config = dict(
    n_layer=8,
    d_model=768,
    n_head=12,
    n_kv_head=3,
    head_dim=64,
    d_mlp=2048,
    vocab_size=11794,
    activation='squared_reglu',
    norm='rmsnorm',
    norm_place='pre',
    norm_eps=1e-05,
    positions='rope',
    rope_base=10000.0,
    rope_fraction=0.75,
    qk_norm=True,
    attn_scale=0.165,
    bias='all',
    tie_embeddings=True,
    parallel_block=False,
    extras=['local attention windows', 'shifted keys', 'value embeddings', 'hashed n-gram embeddings', 'a smear gate', 'an embedding shortcut', 'capped logits'],
    init='uniform',
    init_std_qkv=0.0213,
    init_std_o=0.0,
    init_std_up=0.0213,
    init_std_down=0.0,
    optimizer='muon_variant',
    lr=0.00143,
    lr_mult_o=0.664,
    beta1=0.93,
    lr_head=0.0105,
    warmup_steps=125,
    schedule='wsd',
    decay_fraction=0.743,
    decay_shape='linear',
    final_lr_fraction=0.0,
    batch_tokens=[65536, 131072],
    seq_len=4096,
    doc_mask=True,
    train_tokens=938400000,
    steps=10346,
    dataset='wikipedia_en',
)
Each number is 500 + 25 x the weight over its row's rms, rounded and kept within 0 to 999. Layers, rows and columns count from 0. Numbers have three digits each. The size before them is the row's rms in percent of the matrix's.

# layer 3 MLP up, 2048x768, rms 0.0652, rows 1964-2047, columns 576-639
099:490437487503459509477465473515513523490561455532483480519516516501573512462501531504461512541496500491512535524485541492503551504496487492443488466462493451501522514516499514555505464520466548
097:543535482560479531482505491492491479498505502503458510507508547509471501501490495515540518504526517531484547487504515516510488437491539502513526519512525495499508505473505511483495490534498482
102:484490476488500502460486513545531495475542464473520520515462505485490480484475503505493497486499541503481548451479516470492534507528484495512461481484515488541495496504471500535489554485513451
099:474516490482499478519470503504499487488504523479517486505545532453501520502542523509543447463511503468505531491498452518500482521468517514496506482500482498508532492501468505497499486527507495
103:504521494503500493501488514472516520524437507533452524512532541478529474495475503492454499452495501473499448470533481513511451498480483558464504515505518528485549487493489501505504539467511498
105:501561476486513484488487508511525493528526467466549543498495499487557502517497413477519452485463478509518500513488481493497538487510520508517490483507484515507509513524494511506531504508529495
104:473547430482547481490466522503496487467518487501479483492540513502485458474473515497540500464473500525484536433475536512450476494457507447411491522506551484486540484534485482478482526501547505
110:492515501461505471493542545485495519502519502488522480486493518528526514481487523464492481494499431475487511539524523480504504543514527496500501517500498519473482490481472488534528495497489521
099:462522522466508495460511509499558486485497520530503516511463502521486470511520489489484501492558478500521511499528489527472479512521497482514500520477528508490528490492503486498503410469514535
100:500484512540496484484465510498543490464500518516504490512486514515535514477460490442492455479469482509481464492489509496484488509447470532497477505492441494495502489511522473530486504504455529
101:542565504527531514515483494499512512527487500499520503428558506497492459485550483520511492491538445502497501517488514495508541477489508520491437489527566483502537525530485591463499547500498472
098:512520491520482501486498486520520534483497502498528498516484494518493507534503500510530483486506546521479508515480521517520504498476497497528499511501513502476525498497480508498492502478529492
108:497514515534502506544505563526500501528525492495517475518542503494477496551480489475473493509501475481492505491493474516493524470477502511519544521472495467503508517524487549504528554535491485
105:505543445494504503507506499496501502505492489446527496504520441504457476511461480506529503521475486482440460494472537534490478513534494472477443524513523530477508486490487486502496494513486439
102:502500477527492520497478504494507460558550496498489495523462486456498501478525511539497493484502479506521483538496490479522494463497511489465488459510488463518481526494483527543530493539518543
104:537476518505460518512520520518532485501503496497499444541514513539484538495505485559506521489510541527492493489543510556495506518523485480513541528514495497490470457481513509453501493485482494
094:494494445495498506508485556482499481527502511542515540501496532515502499567502500522504472484494455481459523494439478512450479517475514478510522526480528525474475483498486473519489531486486496
098:507531486488537442448475534445525508508526490506546457505471516542477494472494524519531530495485490544505442511495479548493465518489503508472485510498509557535523499516484494488494463514473487
108:511506525522482501493530469496440491480467508524497511531486472486517441475506532486487486514500483531476481497462514495454523483511473464491510453453490511477530486487533496498473443479522499
104:485533461467524494474523497504550514491478472462514501554513504435519517526523474547529536448553506500502505516487483532481534480532515527494506550449478508559541530489563494491509535493498472
093:497487522467514534505482541529495502510486508497494490519486461502479499537483540465509550485472529525538516503453508487540485541520470446476451478536518429498479541512511475529471504515577514
095:468527509479518489477489488508544469478507465494513496551491487541490533494521501483532501515475459526532486535513437478515462472535539464521526539515473515490496517479468514475475493477514523
104:529514515510478475535509494530517491527498494491493503466471479507530480511537480528468498511501525559489504511502497505500489470522484509528518509496481465517505494507530515503542544505493550
100:472474484530512483537499503494527491497507504518499498459470502455491511463516520491478486483468566526447557462505507512477507456491510449531522444477517489487532588524501519471513529502527487
102:574475511529496493512421517488449523536500520487502540530477471466510483527492501487468530530466493469521520493496481518485493502499462496538514473486493538521476505488538466440523459498528500
105:514479502489535500490474551509498547514518516516513496507490550521480481501482540493521502475509520528487464463504495543519509502497522511458520495509456449442504531531524536473469522494542532
098:479513533496528465494507501516486451529452531504501501502481471494521496523502515496511513522473479488452510496492505534478524457522525449499498516510494501570470487503506518486520524518514519
098:496497490507519505555479516540511512550532467506433488495493507473484503537520505533484488523495523530461473517487509511524498439482489471520437530521508508470486473493478517518524473500526507
105:438490487515495511526531524534537478523515509535477493473524503504475481567513534494483492508495498495529479496477523509496511504504504519536461497490514472468476497480484513488456531561513517
101:466480498476510518500515513495450488504506452556512508501469532530539485568542507508482511519501530513477484498500501519536492493538510481516470517497489498488507542520477507502478527507488512
097:496488525462535488536494477521520473534473481492480485487493436477512472487446476495541517525504502477512470472512507462542515470517484456500493525464485462470500525466506503519517526472524475
099:497493489439489507463499500495540507513525529492512505508475471499515547514523513447499519452525472497561446505551483467541496462453482483484515523441463526452534484507530476491512469464501517
094:526501476497503502495554479458470452482490504503519498503525538495507524503573508483507476448538497507471536500544518493516521498469499535480514523501504537492545533514502506500545487500483529
101:507568482500498483511504508523511503532466497495483509492493494506507513475480485516535555527526506509478496548541481457529535456483487508538511518528561468468498464487500491521507512499478522
098:483517481512481490504499525505458486518559497489454547500544458500514521559485477515509531449457521490595492533478455484510474521498506493511506468511499516444501482490519467477499522503509525
102:542518465491546507488534479536512499498515519463500488503519528473512520515416516482423490507486524526551510483500507483539500510490534559504525488534505478516533534420534515518487523508461538
097:453510510496484454490472493527452507498434477522514488500471473500495499501505527505508478533480512507488501498520536543452473488505509528546490505505532502488531478458504486492497519484483527
094:507480467483512483499491498509518505496529538459506536520521471504544521542467489542498516483500501506488508513494482482455495496484496538499511557490493495465495538506498516474487522511523514
096:548466471505498496521494467455498492508525505480493492458498510472527529516495557499487482504476479510515501516504486519499502506480473456480495516473495520462509472554475470481501534503462467
101:477495473441490503485488551494461489455456451483498557543466509509514493497492477539432516521506455472503520468497533517511524530455544522466505504507511468509489497539480499489492515522463484
102:475477466477519497529532506510546461522518458493566525452454553554517505522495489454514514505466535459485527504538459485482531499501579484476505566494498510511525457493502478491524497488482476
101:493482476523555496481496496472522520509552542537501492505488459498475509478470503526468484481523479478461559490519511484511545512489502532502550532496518520519487493507506502492485503470497483
100:508474536465479510536490522531500484519488518489453512489510489483478496520446495487498463483475512547509443511496490478467519507468494509506500497486453449442517526495518467549500475528491519
095:512487520486488479516493499505518503470478487515514478559506527508526502468522539498517471495502416513508504524518532531487490535526463515513463482507458478471449481486528531515477486547479515
099:514458460489541508495484475527519538540488471500496532510485537490463476499467502501486490527526529469506505508455532491500480547515480530511484487513532504504477493516532536513515519501546429
104:495485466478497522508532474549507528488523511514518513552481484498539525558529524504498486477521471472510484506554537508485455509514490506530502458519476491501510513514518500463523501478481472
103:492477492520490470510534487493520502517522485454486533522507488489500512490517525487476511500507437529516457503494482537551508457482489485517478515494490479577527468460488514491527483451465515
098:539462517504508512517488541467512567513509495544526513525472529491511507495484536490507513510496526563471499509502469464491535492495494524516516523507496494493481454519497523482512504486465469
096:486484509512512476503490506536501509511532499492489500473477513510483501482538479479557515471532480522543490508472512514474522518500494484497506509495515523478498517520480467517496539501502536
101:491482505527492494516497501517517456529460483516523468481520508511474471500484489526497492487490451503472493513514500518508505501510473484503526501475512553489501494517498516484505520506509518
101:456484518481478468526518474491497495538500514545495495514505514476484450451495507528523498450549461533482476505493517494486487534514514502539486619455470488463512485513477474544505477481503504
101:522499544460523529474489510489533514523493516508494486500482462498501503506525475516482464505458517473493491445519523506497513468529526502502565490565458492531498492459506494473512516578492453
099:528546509509458518469459453508504552507462455513507526478527498481540501528473505471548497502478520501486496499487516469503477509493513496500496515497494500498493518513505393498534510519492465
092:452475515521487499492528519516494523501485518459529546562503503520513511539521465530486497517505501530532498467507527493481488483487521498502537507443481489505513515493515461531471547489476541
098:529479500463525508483504480474473490522502476489472477501471540520500514499496552492499478496506515551532478504496534535470549523491551484480495518525497516513526481507533541516479502507488481
100:522482492527497478502464467514467543517521513525515495482528510493469543528516503459471492515524523506487504483490489517530527461497503487517526488513489509481508498504477510524495467496479515
099:512560457473491514494499489491497547496475485441485531496495484481498559542511548512525506502513498567509549515479523476502505478448493488493508500525483534524509471485517464478511499470520479
097:479477511513487495517477524475519490496501509486507496513513509551499502522495504479485482443511481494455482524500526495493542492508461521497460484469490475501548464505530490533499495503509487
101:496546513487520468531527538458484459427487506502506513521487494490480475507503516491492542509473536484496516521557500522525527492531548548474508483465473488521464542505532491473533549470476466
104:482515506484500503502481485497485500543518516499496494496523517502540557491471499499541512467482492519474509494506482449493521543487464501511463537518486535519453516487550514517495496472527517
098:522484519509486517539481521516488504551517477517521552486499483483499533500440502482488510503482493495514473518540483539506540482508475474499505497480500456443509494496509509457487489538531497
104:477522498465467481536526483483442488532510487496508501500466496507556481523470488502519469488534550464508476503541508554474504505518495512499511527465494506487501459521534503496509497500492493
093:554513520491465490561480471512519470509495479497486523487477539480481496548518508473521497543506527525507502457507477485521508456485502543522509505471487503456480479514478506553485495517446497
099:487466471490528513494515496496513467483507477533521487502513499463491525496483508484540487497472496501526486529523509497498490480535501500483493501522513535530504500509497537498487520507498525
101:465519513499528531502492505490551518526490504480529508460511501526498533491513476515505484514465462477531553477530492464474506534504498481496536488467496507470516511502478532558536487434539490
101:462522513401530508516531490502494487479459530503515515518494517497488479474524489475483464483496471473545558473501480484479522515473539518494503479529500523507461501471471512548519512457517538
096:497482526541585501450510499491496458512500492493519537498470496467514511525471489503507498499468494501456517509479503490487510509450493532512472495508468503496504511515480507465494474477489509
096:474540502492490517487502468459532492502434542504491465543500503482484522491539515500528489493530520494472501505526504466501496477492470538519467494499501577508504484509524524487532477498493535
105:497501555495556447502541488511462509463524563489475480505518506540458528499491539516510517496511494543530511520509516504457508478514501477500487513490494452513471489504470484485484525476529536
103:482476542503496524527496521475433509497550492478499496457518487548461514526500468533508486483491481483505481452521500504485482531506491500490474457494493513454473521523499519502510439529529499
101:503511510503486473532533509488505514500516495469509504471524504498491577479533523506505524514523464529470479519497494530516519550524503526487483453486502509482470475514531497461474459483511487
095:501484479459487509490529509482489475483515487511467501510487519529481505493485505513512493480489485486497459485500440564463513479538534515503519477510556492475459506521475518446501528479496483
102:439525536562460489426444519497470442483519494516498458525491523531489499473496546483523448495486522510484504475492517491509547446481497518494474485472515508505474511509509527515508502467475507
092:472527470501508521499546502456480548481497481511527537538498530549530531522526510506472478501526531491450505524549475505497523459496497492493486492523505534460493501511455524441481519521466496
102:487546528495564489497540550510474493525514486517479539478509534501505521526473459466476485470485534478465516463490499493566463469540497480526475476514507500535495496489590507467464490504513491
099:490549506478515477521453519541523492489417501553497474493498482479497492506525493450439536492539554492498508493471498483486485516526525531483519495516445507499548498478527500535524498526522511
094:527523527494508493507508451496507464476462456525517499506547503534480479460475479557503497535516465523496454584492582509548474494517515500510529478501550528486510496528478531487490459490466488
096:474469492514455506488500484496485498524502472508519486493524506475507488502516523468484469465506523544523461500500480487453518472489486484502460498492502537514504539493547480550482499515539500
105:498478402506521519551497500447529523489509528474546500525534474467510519459472538517539466518505462523508507507502488559497510460460551529511475470483513460490498451510474501482466502456526499
103:509495490515486514483502532506495526514482481537508480461492456454522509539509506477497488514509477524504498502516500526523484534523482515500481515505487528478519499481510500510522527505525509
098:509506494510465512498482485485487491532462497502453517473510484508503530486483527487504525507524498465541448447493489507515533517530489506499529550511531473517541477475515502498512483477554486
087:469466486525478545514517499491514523453502439489549521511463496496479484505499527521465483501509527514553487507467483491473470470493503502513477520530468537466461474495504507502495530553481539
106:519521474489497487482474522495515477493464517474486499497476499476499464516485498515514528472519489498529504515503458515524495536501469462519480466550469491511438472512534524488475493500454507
100:506465521456503526495446586527515492541499519530535493529502492502499468502497512488500491452523475514532472500477469499494490515526466471494515463500525473471502501518536507503471485511487442